{
  "n_layer": 13,
  "d_model": 256,
  "n_head": 4,
  "n_kv_head": 1,
  "head_dim": 128,
  "d_mlp": 704,
  "vocab_size": 4096,
  "activation": "swiglu",
  "norm": "layernorm",
  "norm_place": "pre",
  "norm_eps": 1e-06,
  "positions": "rope",
  "rope_base": 3270.0,
  "rope_fraction": 1.0,
  "qk_norm": false,
  "attn_scale": 0.0884,
  "bias": "none",
  "tie_embeddings": false,
  "parallel_block": false,
  "init": "normal",
  "init_std_qkv": 0.0247,
  "init_std_o": 0.0,
  "init_std_up": 0.0247,
  "init_std_down": 0.0,
  "optimizer": "soap_variant",
  "lr": 0.00462,
  "lr_mult_qkv": 0.5,
  "beta1": 0.95,
  "beta2": 0.95,
  "lr_head": 0.00646,
  "grad_clip": 0.5,
  "warmup_steps": 200,
  "schedule": "wsd",
  "decay_fraction": 0.925,
  "decay_shape": "linear",
  "final_lr_fraction": 0.0,
  "batch_tokens": 65536,
  "seq_len": 256,
  "doc_mask": false,
  "train_tokens": 493100000,
  "steps": 7525,
  "dataset": "wikipedia_en"
}
Each number is 128 + 32 x the weight over its row's rms, rounded and kept within 0 to 255. Layers, rows and columns count from 0. Numbers have three digits each. The size before them is the row's rms in percent of the matrix's.

# up: layer 2 MLP up, 704x256, rms 0.194, rows 184-250, columns 0-63
# down: layer 2 MLP down (transposed), 704x256, rms 0.179, rows 184-250, columns 0-63
# gate: layer 2 MLP gate, 704x256, rms 0.195, rows 185-250, columns 0-63
up184 112:184112159162117124212140127096112138112131178138076104152106098076121109142127102134117159119134191180151134087120075187130063148166182080087144133180049137115068147143105088108145115098092117
down184 106:097142130174128106185102135175141152131102134112101091153121144117109086109103100151140154138125148097136198169137114161132147181164166153052115117155128087139077169179156138101127140099164163
gate185 095:128062132139115135114165142126138111154169104148090098116130076086124137098119181139116120051140184171153093119133142135134075142160183125120095102149071177179121151154117152104138082160107052
up185 093:155131160154120152134137138188121137138122170116142133119152162172110146096164146131158196125103119057097120107104080098113152129111129152140104162165187135137190154140118084162117166132154170
down185 098:088068138231085132104120133125151111155066154134157145154102110058102208192141169081097158137110146129101187178103083085169152162078193108147082185084098113174137205134100157097172093154145090
gate186 102:038176124071137147083142115120115123073160192110143117123161177097169197128165126130095199124163117102153157069115149175163129158102131130087151128148167131147124113147132089137121145124166143
up186 104:026144097105171140142149057087144161148165109099136107125145161121204165132130111115108155097117113169148150133204111167151187115084202161108195143146144117141114122190130044138128122129125123
down186 103:102118092091162113171085061061094132135177128093139136197113098105186210117122167087110115117185091057119126119165076130166151103147173118145185140156120165145080121150146091137130177130137117
gate187 089:094162123121087108163160158179132094121204185162141103127128140171111104160056139141081096191137102124149134116118165120156133108129083112114119173087135177119141146161134113128126142037128137
up187 098:170108142119200095164103135134119134114120116120117141108174165057126087157116138082233106079097106106077138121182129127142165138069106136126171125117103083176162131145097128121109134177111116
down187 100:152113145123161133075097112128147130090076131143096136093150106121128129135085183113191155048108110118135078163158135147167130189061149165154145148117082108130172073149152091126076115101146113
gate188 090:134181154122121176150155143058166115116208174189104137136117164123147204103139113115138090092134152175140087151155158146145114124141090130149123131098136082197118142127123086184050124112150175
up188 091:154083057158093092115098101156125135143152130111157126093135159119132063150134083104139165131081146099130115170117160146154115171115092110168099140100131125116164112107148112121137159136101050
down188 101:145170129143134081127113112181098153160174105146134141170126107129089115133162138113123154182126142091099140104107116155123103126147101106142149129065127148174170191107162101098191125083089052
gate189 102:088173133119134130164108087099140162068094086204121130133127055171115097095092090126132138079103128102125109192104099166102162111153113159106135171178191113132098121199117068144126129158106097
up189 097:080144198152139111111091118094173119161131128143056153178170134090146107085155148112157137131111132104158113083111098174029075081122100133112108174125137118072156122145107173138137108123114086
down189 099:116125187141106173125123078125122103097150099128153131149143200121090128110179126104098196062093138157142126114125109077111142165145146146142103124161100136182167142169159091078175161164072110
gate190 100:108181097120135136141154095093190132139115138153140125129072111113114152156107136148123156138105097109151142106138097141152140124070126125051192122146115192130115110142180092135084094061110130
up190 099:125196167178079148105099157146102132142124097047136175208156155088103108079093121141190093144088076112071120139160145095123120133134110077201109128100144128149130114118115201143157144170096164
down190 098:098089141163170137119114177176117098120084120083123132116115122136137081073144146131129152135130108119178159097107128106136122123104207120131060083098099148115160124081135171123148154155054117
gate191 101:124142115145127131132167080151112113146166112139163109075203088107164087157161150138059112104116139102145135155197138129105167095109108128127141098099129132168125076033135141123120151115137177
up191 099:149122163135161137100118095212151138077129179131095102109175099098094190060172115112104127129077113119125134159106142090086090104062137140130133167160104122094192042133164164158157147123167116
down191 100:133118145122107087151125169139109125130102127111136157145135098154124094083182129085129092100162156141112087156078088078112106113067084184137122092174080082113163137104100128119114122097220117
gate192 096:081139088121148077115144132123122087135087118103121077107191150095131104142112174185147097151107129176137109049148173106168087127072197130109139144174152110170155200097192096161095117103125141
up192 089:108157112140151093128129118121105097126153097111094123095063112067171119114152148152124129030097121125185176118106127122143160149087157102129097123116133119119092074140119123145146102056078110
down192 096:059095087094125212098094118140166129107111158082160126061079146197175093078125123137112164119158136120148135161094124157142132192144132123133118098159139115148079156114096104157120143106094150
gate193 093:113147111123143134154122115101148095167105129108154108124087049166162115129127104183104130104113128168146089149132115119132175126139130202156164090091101174140095160133123209186081085129105135
up193 087:143057155129161145088134099180110142096141133118115141063132168078066120128138101111077151141138090071083127100131122130175116117137119132069147128080128113056155106162148064111104125137157122
down193 098:087153127151181111131106117134166145097140114179108153105198177160091130072157118122086134111153164081079151078123137162139185147105144119092219139045186168165125146191115097090136125164168169
gate194 094:153115042125107142174160142118159137096161147128158125090116100092123134066105137147084122150203100166194162125121158078149056080130156141042096128160149124092138110132103144131074118135127150
up194 098:147144117152099081118168092205110110135125165115124171115141154068169120102119216142062055080130104136174128114081147083148094089097083158103084088118124172121219149148172092124056125142137168
down194 104:163184120106116183155163109143128123097090127144160135076146113139163164114087140123093085099138093135165112111122096137190077135091110184090170074111130159110166144152114160136092094168105127
gate195 104:131190114055136141082111114130141177096188114107167093084095195103113184072088103120115084145187131178130117145168108209110110059136180117106109166119142162109107116108170148154155050110139131
up195 095:124169193107111174146103164125098163141114143092120093120128189123145144102114154146085101034193158180142140154120041150066096080170131122060115154131166178130147074148163148147168060158112173
down195 101:161108088106132136064102145134133199143134128092112055078147137151056149136089145070090068104156178127116143111146132102142103136122167140139044148128151196099075128130104117091143064110125119
gate196 094:124168143144108135123189105146113126172132141138120124135114117059077124114168098152056117103170094190106199144116141112136097116183155131095042123095133124157107101151110138094110083125090061
up196 093:112108148111165190102106122150173117081128132132108179114124150148126100141109155099128111240157164067135202073218127111113169144081078128142165085132116155061143107179134103190148115080214105
down196 101:133120149157141110094097155125123048123154099131117120164165142111107117116128162125133118187201171148127110118217091128122190180133091130135158156145071145087146134127101120131138166103122157
gate197 098:119120139163068159197154133162156208121171147102076118141145132164141194119136115129133124153181117053123122156131164143106133114122124131102063173147151103124158124117108137138100110130174062
up197 105:098116135130087160172071155189101172106125100104088170072104141121112123162134106138157112160147133119125156118091151126163129159171117119126110207155133099150181125087101142147154049135049139
down197 103:141061191170133134151107110180102188151162186124139177068155108066154100139173129124138098168144127104139131148125159142129183087159101136128126140102116104158136105142087072095144122100096170
gate198 097:128083142159160126114154140112122184076180091135166148083131110097085122171135150113139154092142147144145056084117120146086149051125106112113090187099152202131115164128081184097133163110100111
up198 096:130141093177146108143133134129116183055154175208147129109150130121120090158122087182174118130172119110116173131086172173129173078107119144146101149157162167106148134108138142113149099101069136
down198 099:160085125181170098124127133147177130149197128159177162104097149129121154144138116146163137159104098095140160091050135157076158115123088077133093146155113128108134152069100101102161175109203124
gate199 114:114138095098084176172125175084138110106070091162143093130067100141132112121164185179041113164109162125069053149145210106170149147136105119145156101116125111154110185131062139139120071133115161
up199 108:157070180104096144135111142073168141147088122083142138166092125175117166121170148158111106113123110151101102099165072143131150151120135179128137126106109133047117091125149112101112069110132157
down199 101:118123117158078091127172125059099073134045117163164141113102201147160141132131119121067158154092128082060104183121153120135151116154071135137118154103110135127126093119131122186143154164188183
gate200 089:109160157073072134125235086123190125072164157089149164178166098179166100174180101084122113165093094150100093137131116143126070173113143121089147106138092148168116096102085119129116171122130113
up200 095:201158137139090153115136137129120110145095154159108179144068092074078159048148097089142136110161107010115130093150063082109174135095146128118154137159139160105126133135145116107128128139187108
down200 099:153151117164149138104156129048080174144129070146144068123095165107043140136117129130102137143082076091139108179170155116125117109162111121114104199090148128175125134122138156101078129110141116
gate201 103:163173152139154111082154154123144224146135127105114107146182143122138047147105096131160113104171134147097096160128083115052183121123180097097164143100148177149097141123107101108197119080122148
up201 102:103145193119105082118095124111140100110110144127076117090157120141146115155128108091152063136085160099117140132112119113204146134089141116124066094115115151084153134141114156088112118106143120
down201 101:116089097169122104166095074130111122138183116102171133086098171177150143080126156124104043164133138138071113127141169155139167146103137152173080136175180114125150133086169141097136090193104087
gate202 096:118137117154106154126077145090160175123139100094127084099137133145118118171136173156161064098127162131122063096131196153083129117161177104128174085196160096146117103062111121123124131100163110
up202 101:108127095127126130090119126101181127143162122144078023137181112100196132110165166203147151072108133173154113086125165157104123131179115144117153088204153146075147116077115087141120133076158112
down202 100:094097116106134105164147098149109116085176192119149131181104077165151148079145128147101139166120104155166141135103162163097121119149100164152109139163111133138101116050127153184124094066114028
gate203 098:143110076132158146118094175130144102127138164181105078084161159082166086102142144076111172201181102119161138103082131143134160112106136185088139130137146157088142104152128184116073088129163095
up203 099:153142187129169092120109115112168157133147137093169117160108138128089132134135071110161164131146136092111139111129148128136169138151122135142108129173147097111078116110184089162144126101124165
down203 099:129134156120125110198082132089148162118096132116090150086149126104068134138166093065137181118108110108143161131085108162131211110107100125154087060097111119144117131182116095132120109123159133
gate204 106:159165106183054108150120148114114132091131139126124118105142133068129115127135103099132146068227158119115127095194115201140191151100109169136122141108131125109138200157096079168077111140084172
up204 103:067155113129124047130179103151094142110127109145137153166141158119139110158130115127127120106145131099147127143154087143200110117093162088082162032162138170138099148127156147101129168194090087
down204 097:079125130085079120125144116127073135093142084169224119136181129159157137127184146109178160071159105081114192155126040160144093160117188129114161119150125129098157176083123126134126130144132123
gate205 101:107142079130141143173124090116123165115105171129095191105115100140136144099132123114158144082152153098147113169155125219110098110191126150146042118160126103178121133192135165127140113188107104
up205 095:131108114069131119174119080172153164180133142163138113111130204117089123165178118085120127231149117158093098106168101151097108105172109103189143144071105104176167128132118132131135079044153141
down205 101:089178088160150093183112112128115143135121106180127143207106078136095133118060161123181118139171102091145079095170101085151112145104120121071147106155197130219144125150109145161112142099172135
gate206 113:121121147099126137104062118197153156143114133090098145127111151073205065136129123121111141155139060068129107125161082159138085142148104079141113161162122146129058172103128126065100149139149103
up206 105:213099155148123214108078129108122106122096182105115113159113142144140148084137136150239151133172134149151099095097072124119125164161146104105093102133101069091162162080100113126128098160159121
down206 104:113134134070133192146130112073081179129173102161164157137123129118146166097143124125071190142150136103101152128137108121095117124193092101138114147112139111140155142089087139136116087082158172
gate207 105:097128160063157161061151105106099156153059133141092099151121140128118104154169105079127188139140157102137096083099073159141172102178129132118104132158103106083099118163128140115081161128141074
up207 102:115133148104123097138099079149083126167120061188066107140094125048180133207100146190154125107098181050162148100101146114153089145131142108114098138138137149172123124101130169117156178130087100
down207 101:211148134124086158120177159095069140151068129140059173161194116180150127121134119086135072101144133138212123081109140096155087143142073084070090156175116154116104096118124118162086110159136115
gate208 113:112150120093081148130204147136152158155143072141130152090094176162132110178115078212097170193100133114106080185110144106100115205126082113101074095126170173107145099166112174124120116091143153
up208 106:121192121119140061109101145103150116099104129086178169119115071064105136085150161058109142117105069119182181088160147131151086124129152168109124143166063104187113133117199132119136152143108074
down208 101:114147126160133132059114149122149103088054128137181121131147128114131098066118101146109092094157079188115171155104107084134173081101120086088121129069120138144148105105130164145102185131192085
gate209 106:112159166149113084155149154099142122130100112103104068147125182127148180099148120138216101095138118123176164118113127172101121124164136125099077125124062134136201118131197095125102132122119083
up209 104:106068061101134155115057125131127202066160128182129182077134103148110107094116150147133176109105163108096100114150196064144079106108167076100162167114114101123148108093075111165118101108117152
down209 103:124132137155109146102160146118157139107113129134152113215136117135127133103086190147101206093089199102124174072091138063147109157123164117079158102127137124129113120220095067117081154088083178
gate210 095:107170079148148116074131121111123086164144118114104143132150100192133149206204118143159104139128128142071062124153150088063085134110147159133100111167132142130126131190092160095110140074204117
up210 098:090128132132121082115113115071104113141126130121093089183148101124084120102080141120109105121082168085138138186123089127123171134127146125163077073117070116084112129179135126134091159129171105
down210 099:044123100147122170082150076142145123180176110179145184189108098126146093117104166073090128110158071162136151127077063109111105161154109144100125135141127115154115072142154089157136166085135088
gate211 097:105126076076090140160157092111143103096155119123206148048180122113125093128101093189086125158125067147080134177123173185155068143125118153174151124109168161124142118092091099145099091127069127
up211 096:144114146090127160137097155085131109155128107114115115113052120150071101129101143045134122082112089126210118122136089094076113118066133135105099204178157114103121120154186136123190168167106099
down211 099:141125130156107161108123174132166060142127052113149108133107116180127126186107112059127095141132144153128076125187079113119168166151115099150115163138080128160087087111191082154091100098132123
gate212 106:095166158132121119150113066137106042072104096124168075126079163120118188152110115165124115165098136120111173098069186160134115157131175130148137151099144115172197119124142127145198129138183110
up212 104:109171153141102183175108072118157099101114133153103065163135121117157135175174141160154144089120171167148076109131186181169074153117143119115144150068108102190147178156142098122091097132110166
down212 100:114211159105130203099113086160121104128081078124116187162107095116148186077060169120145162092127135095135119071100113085119077151133190137114124170122150093154100102067096112110105107102075095
gate213 096:188147105133133118138162163135133162108155190103148156108080148130111080130148136106085109195149092075114124115173155112078089133077146144170129149124189179101149153116089088131146135124172117
up213 092:164128121117106139127082030140094173080123085079108146092146127068130159120095126134231147127094108143172165076101040132139102122131146097121088124105057136110125082172140117133088111143157083
down213 101:055097146198135140124112071148091169177135173118119173142138096142157174168146139121101125108115141106119214173096087067096108144154118132145130129123160146129103196154076079140156118144102160
gate214 104:141107100111142088095177107082129182128105076122139134199170144145105160154135150149131164069186148139079097128120091127012094127166093123138132129166179119119173138131198117094138119088148145
up214 101:144095133206135104148175165117161088149190120117087154157130110084141116120139110184182132127102172127070084133117131171086178180095120112120088139118108118094134151139146135107131084161161151
down214 101:160102139106117126142160123087092109128140178101087145118114152180086064150139164143159162132144150080116116149119048180111023132170088136067130149142145105175145081101185119130058159146093121
gate215 089:095123145120133119054080109113125093108101128099113129084116142142158142108113153157043099142117167204191130135033130139146176124145183152070130157140095105120095186070128173218115075111132108
up215 093:083132195108105107101135100127141116069137132132132153172156115121132127110150107096049100200150140133102116170129118119137119111103102177165125118107114090155178101119131174171140057104157105
down215 097:096144080124151085147109158135161123156171133132117088141127104096080141187135117137072139133091140137145107091078127136109157080148122123159109195142060141112097161084129122151104130168140088
gate216 102:148174085096149119187119159153159106092230112140120208141117144143093145132128178170097143093126120106188112112123090197148109087166180169157127140117120107136127134157112122133137166128142127
up216 102:113067137094122135120141149124138067176165122169088107134122079122161124128150181162190155122178102136162138121177149144162097102152167118088140152077096150133145105156165159071153143107074076
down216 104:127104046151069169124141148130113102126114080129156108074128122160069127128167178123110156106124146164136149130145161139104179117105179167121134165096061087116163180196188140148126102130086129
gate217 109:113126129150170179161116109178164165086168152164125126144175142111071118109140131148137127127159141181121146096173132102150134129140117159106082157115142121131154075168130158184100105121085149
up217 101:113149097098128183133130157147117185150125181195122147154173133058119130130085153119115131153157160149144131155146072205108139091148118140135073143109150105099093079117092171092088111125038129
down217 100:066140104081177153099158063143134184104105136153134156152101119156172158109133124128154102174091122162107182088146070096136152111141077110071091151105161093180138124148153124141116101174091107
gate218 098:117170086127070176168183120115134133082150185161083064155153128145128116163149149154140124119138148127148108167137129085169115119122131118125115093205143087130084206098117136170149128119133134
up218 098:146098068131121101129061118162146140168142128130121126042098132152144114117114109150147087159086106130086046146160167102134096159129094086159168105185121120149109099129095107069166169155136125
down218 097:200141195085103080119078143135179118102141155135100135165115151118090176160092173086090063166171111142123139123113098189189105124146091157112140184066124151101160129103112160176133087147161122
gate219 104:134156144115186173141184164134093149087133138055117099212077144160120128102141135116080157087118097102132194180176103144077103087070148170138105110113127113179181132196089153078091108115099163
up219 107:115121112123177139114126109077119143122110131130085151122104160118120175197163145144111085173141180160168115132113063114135117162102157143116113169125132152122144121158109130146140125160173151
down219 105:152113088081204159095121127123104135121133169103130157123068195135114161159147127139096143115205174203118124100104066124126106161093158129087114163139118090148096140128098151163164143071148118
gate220 103:172114097159119130126141108092086124068121146125124124101077127118108106074135174077133079129079151106137051139115121045115133170116178139122123115140129095116126106143205148167104098102155125
up220 099:157166065193136142135133144146101142128113133151191110117068106094144105072097153131161115150138101109147135103078129163120138094186111132189146146125107083107132171137134155178106131089158170
down220 102:113080143188094174113111119063131169086161133118111144162136136173173132188138171123100069134115178093125103117130090173169130107126144102142137083092081189139120132140129107145107188105142164
gate221 094:127127089133164201147148162137154108086129122120042153204119078098093159193106165173154151109141176145040163113148144084121121170129121135128113151136104160151179144129092143160108141141147103
up221 097:135129149118056168087172043125142118199105094094146133105147149155129137153121127123131109126131135121063161114095120181192228134095102132145137075173062203125162160123123126147117169147143122
down221 101:072133131129055127094122077122138108184114137103116131125117154107087105086202113115103192138089162078134139108077100078169141109125163043090101105134145135120180143082073137162131128166152132
gate222 101:148153117202158077126178128162088105101137113126215111168167128123132132182128133101122108173160144100121135104125184183159084180117109105119126052087023076120095143186122199127171162114121136
up222 107:179150094155128099118105044138073116156143133147060101148163105157126096158094116135131086142142129182127130118109126099108121189100164153082116113157195126167086105107100179147178108115187149
down222 102:118197072139138119184137099136071136086111102105116132086089071095091084120066108124171106170167111071127106132095148138082088131079130121108137071169172131145134050114117109138201118137108120
gate223 106:118091101096111127158148184124124141095169112141134179125132118137100108121194120108119113149130125099076103154209127100071121153071219197137143196161119158101107126127140132114131071060152126
up223 110:123102103082125077125120144154126170086114122049150095158102083160133115159126095119151156103106096135149091125108140135179098126167130131100114112160092146139160125080091117167125138129166172
down223 098:097124169189134098134116117145183140095117119159155086083136089074060115184091144112112166145160162140132136097120161101129113102117125093157078039117100118124149108094125108112104170181141145
gate224 107:160104149090116112198143135079136186097057116088133088181132126116155172141122117190103102079124121079110046143161130077062158115185137132061139108111129155198162173141150167079141098118124164
up224 100:156142064151159135140124113118115160112175051105136201139076153168140094138129113148182114107060094169089099084148133144130135133143120125158124105057074139169130198177180075143177161133097118
down224 101:125145162159195158110083121156116082083126102123092211110112079093147100114149148116133112141194087155133137126148167149187142164170151216174157169061182081138133164114136137121155167130084085
gate225 098:107176113154163097206110156181119149084154118126075130126134121154122092100086100150124125171121168107151097124119117177085158115145127198152120163171128110162109167137137159137164125132132127
up225 101:172197115110164114192135159206137200131098099090162138187122124092169163126096138131129151150093082095181129117125126104097152083127112170176129153147106137131115127095116101080204170128150095
down225 097:176139155107164118147106163101118139098092145141085075142164094109214131107096117158118158154108169097088161051122158141089115106109127131119132073165040147170150133128124099116107178145130062
gate226 099:121183045150139116134104107098131154164135057141165102056117108156122149157087126107154188133064111157151074174093127155073123164133128160122109194135191168152137140145166131148116134070125172
up226 093:156101170114093160122118119115077155138063147081135114157171134131093108116153146156160106116179190073092146110134125153181168075118148141136109043125104148102134153114159181127183132140155107
down226 093:119118162198118130143087096138120133097171176118110111070110126139102115129079151097161094084055199145135140120113078112088161167152067103050108089143124198131079146151078138099146105115160163
gate227 092:062110070100102096140160119145174104095125205103111103154064083131124108138151147159102140097092145164134113182180118125143089168143146146117169093111091132105155140196195119175140088168142177
up227 113:058190100135119138192146145166167129090164182113082105123145132131173161131110172167128128144172144159180126098142131158138137106143095135123147132139110109144136175130171111112137119093123154
down227 100:144122135123113124106111117149113130137145135108065080122115144146130118130126127144151113139162128109086082070076117172113148135091082095183110075132125091131172138076189075127190101099169170
gate228 100:118120009090105137130174138145141121130109091139118163147142093170167103157145198115083127142103167150124087109094131142076165087159143141151136142067124123103167123133121089069151127147193155
up228 104:146138164210121124100063131174126092185109165183137107154116043090119061142055162070107099065144165149176128140113177146153092090092126064086139136086096118163165154126089127124131147173128132
down228 102:145158122152179112148103111126090079098142165166113140084094109111136148146119105077101197095119129138210137089159188134174112132142159112111100147110137127138119170138126164133119062117119106
gate229 110:154168144169039147130125162121124087130100117127093128121144132109079153168180154077072134109102109077091099159137132125078163107164145128068130173086130074128159111117125138174090113079168129
up229 106:120146148080148156130085052129120101102167166084165110159066134091146143147140150200172114146153083075183143146160153105090185109134123148081170137142155136105100088120111135084137173119140065
down229 102:208133140182104148153109100129164071096141156114157143134159147135146084177185151089134115151164115089120101128191141179115160153137113107142133190080161141095081098149138159137175152176158055
gate230 095:164152163065145151162110162125101180157151120129147168069112154104139150142166125074083146137184088107149201159136134134119141170092171146104158089137124116171124084115067189146055072142119104
up230 097:088101138180150134126138101107225084105090157107139106124152125087115125132116133135132089123061141075121163118080162073158095128144086095153147152156182078145144110107187082140188131153099159
down230 094:122157156201152156110115169145170145103129142082138089175168059129091141130129141112147075113130144117097120079097145138157119124136127116125120141106143121119129119136116126122177124170140143
gate231 102:147164146109133141143156164063125114064122146161119104135073118158088105117171150126126115160171167175154041094140136091111119103122105140121143079137177158134121136121162216178120126110115102
up231 102:207124116097184183121095145143141135113137118142149168093129103096097097142102137068114151153103132120183135118157098159096119142128093129038151125174122163129111104119113100089154171119152147
down231 102:157132119047107143157141133105171164122151129145126147136197103171088137187129095093143080152178146115180113106122162139095114167153127120121154122090144120163138101115127150118147113122122080
gate232 099:122140119152139095139126177104128150139121074196152170097086158114143148177173201114085083171143139182119103135142122112091089152105133137090149122114140148082190143078118086117140124102175149
up232 097:134119158134143063110129166108205166123133154126087089117135094100112121066127129125151093033182140166094099094175092121136143186136082098160110129162154077056137144048218163108209142202147086
down232 101:130106156103127137211118147168172137126129187141075170068087134117140152088090142117133098136155150107057150161168117158112129129151158091092162114063108164147143165188128144136132160082122146
gate233 097:100130118140060128132111191133097086151140138079161121163090136099108106156120115166125081133150167134087087120148127086136146087148170153135120101101036115140127107132174132117172139132092116
up233 104:143116153150097104135124104162067148120129150124149094108153178147185195135120121116108169092097097156111120158086132142101155161112087151111154119132110146132094188115082086165107135154140162
down233 101:117094075090121113149131134140116134142087129123127125098117113092133112156176133110141152148142131128123085143150151150172145073154130081135151148087104132146167136091132091076166215152169118
gate234 096:113137189075176128125089126127119145182095144147111140147122154101145114136161145139096143102117120135101096152201126142124163130136140142140107104129136130165187148164128250135099082107105075
up234 091:185108068148174071110223112177138111133143113096150111081161112088108099104099086131141126157138156098160137184077131134172098143116091101161095170129110075105080150117143077199161128126188144
down234 092:135145166159144092144170133123163120110160112072125171087135075126130146106135105105142135110186060048088222145137125103084087205156104153120217155105142121113145137112120151096137136107119151
gate235 099:089093161095102126130163162109125092122212161140111070065088193106118125179098117079134133116124108113107159108144073107154136132136078070103103191137118138138130099114146180135099152139089179
up235 107:178109162118127096117155102142078183073112143143182171153091084108114130154085065124108152153151138138144089175102139137118116120123088122115072143165112104111138177101110196106174116118103182
down235 102:143159154140106146043194115123119165195122145135150171131126182123092163205156125101143101156131210139086178175219086130099180079147144123145146164105122161147162102166147115170111163120147163
gate236 099:127105130131137100139106143176102163123099078079123117090100148075093136117187078110144125154148139125144162101153126128112118168141128128107166113108149119164069161172109105146082145148132143
up236 098:110181113146136123111143150077091096144124118125133100121129111163130163142136069182193144142157110102132150096087160143076056136084095127152114066135097151113134088141130147112118111115112085
down236 101:132171101155147140053160160134162127168123119147166109147145128164154129133117099165130164161154137117098150128100146133073120123228089138121139073141095182143154142151104169146109077077157151
gate237 102:124103109144104066124102104162130104141095112133136124048191146140077120097140134166073108080154145134119110115160132139095190162112108122131102161200110130247112119110089130188119122074168166
up237 107:127187187120063188085128164101127138119147136095157076133082111119123123086108114084178129149053133149151125130108120138129108125149132116121146143088142083090132041130178062072106106159128096
down237 105:121167163104128172188128105134139106171140186145163078150148104131154118102164153050146101092133163123168146133118109095147135135118114110175135096060138111156081100131121127090076113138177139
gate238 097:128129081178137069131147134231115130120132150079071077136161117120142185145168117128112138155181182107125109112119136139135144094159123106108114137151115124111104163133126195145112077122113133
up238 101:156109114157151080133085097124111146123058111146157050133177180138166138151088132087192172145126140101126109165064121145099120135096129136152165145138163168080180140123077145183104124119156132
down238 101:212145145179081133146050119128147109120106139086108174132177121150120118166198107129164198118160167177151087153150148134128154099089169107098104120121100149078073109072160160153151095125095086
gate239 103:105146076122172083145170119105130181164144182157096137126161158107130163134177099156156102103135203123071136168129166148162124098081101151100099097068148112166108152131091137117068038114121174
up239 102:096185095113141087182095118104110114055143151126149122117133108150131142132141109175108141103139156111086155110116145125075151119096114158110117067072193130118104198144169096173126111139116150
down239 103:162132139121172094145123085160115176155175165179103154136135182145134183137124127137183190106153129149142122123145124104163127071087047132104085122081106147134122163161147111089090086101092150
gate240 106:111144147040134148178154190053106126098120128138179175137132100119111095117106104173115135179111184153168134116157107176183120138169110153102109125131112096177140094199114142133092089118139076
up240 106:124108083145116127159116073182156115137139153152056138088195146103143122076143145082123133102127092125169115155154117112093125081142099057106095134077125130130158115081131120096141157098106088
down240 100:109115091117147125145121079161102115201123131120122138145114115155081101162114142073167065040156123139127120163172152129068113137116150117167124088075111133136181132098134073147078171125119142
gate241 100:167170065133185127155097075073076153125139166141121104154134127105162175098148154154167172128105109159124130205181149147123145113115162185139091152084209143098144164131072139124106087143127153
up241 099:147147117134106109108127154137133096152136143024080169100109146096155136146148167155121141151183181144085133109156112134196130078155143137162136130149101083128182134165103116139095129117129107
down241 095:122110145147110055084156058080108148132105125135124140101201116171104109085154119200176083128096129162142128134135108162139176150094081139179139177123124136131148153133101129116139103147109084
gate242 098:103121116125175150114176106140128119149140134186112080113135092131127111154104148108097193108129146044142133149142142137159133222110161052081103147153099156121134167182109173105134124117102151
up242 100:097113148117152144155136145108124146085151154176092135108128155142146122076140149091112145111176117175179125113168095155145085107091107154066100185148121140124155233159063196103128097129142126
down242 100:095150169105122172135084153108137085123077151166153173121130111135118093146128130172201147073155129116132181111150096158122142077118148119087090138159072139187131156170179115098078136178172133
gate243 089:161130069146102110097136170139116136100138121169165119125145126148120143190152081150139109139090150189180152103088100158138068094113135109138082095188091099152106128131146146129157184149046107
up243 094:169137138091130136164112127167126094076161138203210078108172093105165126165154113147103135145149173162127170148147116149065080151129109139136124111183131141189113140154180178115146123130143143
down243 098:127147113092138059115151144089083109091189109098142086108182150117147175097148138109116160167054155116190131132109098144077071099134128090136103091170179157086136181092140124100172140173152154
gate244 088:091131204117060210142127107143108081137187202119098087129097112116166130136110080130118134143121091093166116089166121097107159163084115089076107145105191123126141102139087111123078147150131104
up244 087:130131090140141106109132150117172111113087071123165150114114145160112117152140153084157104091154146154142144126145147142122137113166156160211162100108090130115105132126156111144167075170158181
down244 095:098101159128112087116147156154166133161110132207181122120158088127079078175134123045167108142152116190104180150126117135199092163187069157132107124139139107064126113147101100167154130203170132
gate245 096:156194123131137107119099131149115148095139129165158128120108134095171118154134165179143135097160131146181101162116159133113071101130114175131109104129115111165192137155058150173083143116195146
up245 089:146095117141136118148128212099203121158137142131099085110133109166153132149194086133178114098095124140091171124151119124109139155150130106167113095155133198182150128101149133119099136168113165
down245 096:133068080101130143138145142133129138166086144050104107127137098127130105151191179121089129168056140104092140139087094166105174153093166123146119183118177181093090159105114146139162116131152105
gate246 099:120192143105169133148130146101155225157093154125143112093143111212155142069090137142120158157114093120106093076081103134073145149116073168146098119110145088184160137138112127197160109144120125
up246 089:203133110075130083158132170145111119129125149129149135072103135149086150092115132116123170124088121096152110162123117112121121168133144103149087147090196219125173155171139111152112080166140062
down246 093:110186095114124067134164081101152144155076117151095119148116086139135140125207080208148127202094123071143103084101131156098136118168172131131065128111124091165203102107132137135162121159113171
gate247 095:150108100093176168116150090115083194108121106149082152112095171152109218179112175154106107146131137161103098089110169110126091159160079095132220105127113119134116131113145144150070085136164120
up247 098:087125116149136154148111101121107090152110138128169129146186154055159079072113122108181178152082123090115140175103168125115199117095142161112099198077105129120141142097102059065171075144099109
down247 107:081065105135127109189104126074131110129150118144161075168141083167154171132134123124161107098155145097121150137104108125137150112135133084108112114163136164058167094165127095105061051091153120
gate248 102:039110138126103160122122157188063126130124125127093113114168109161073155098122134137067167066151155143127137081110091180091127063147131138072186147075102132182135185121198152147151129148120152
up248 102:151088136137084113041097101084163141121082164121115126179090149154130119139155119099184153119156113165130158166139161110168170187134098134141058070089122065108119097054081160138122147170115128
down248 102:113135103152155169125117161080135159170146115103134189168201143140196147123105154117108123153117127148141188188116173169138124151126110144104104121142164108112164091102176165170134103179098154
gate249 098:126140122137154152122104087175128133149136195123124164131149161093120029151102116063134083190103201112138163120087153136135129105155165150125112118132144178216146159105124161141069105163126111
up249 098:112093150128106175127179142151093163136163191101073188134128055129132086147119123100122123156130115155132111122116110219152109131123157149104156130128197168159123160134082167120059130153179126
down249 105:101157100120174151095120125082092129095117135088126096120112161086110084162162102164121128125139160172147111167180134211062143078130118141117106142166111091118124130157123146100118132195128111
gate250 103:155144156171141078132188123127162177134105143141134093160149150142117140154156076130105094107146109117100148104098146166144094133155088149101108137193120111116062142191124157098142158133109123
up250 106:157108125092101129105117071152107136153156126093160141128104104075160190114123130099148161098130159182101170161140062133183109140134128124145142139110083161133106097124091172125099151098117164
down250 102:130122101086139151097159167123090175152096150190089152169110096111144132136115128092122142168109125160129108138112104122144190170084212144152133138123188151131059102113150148125112111160138081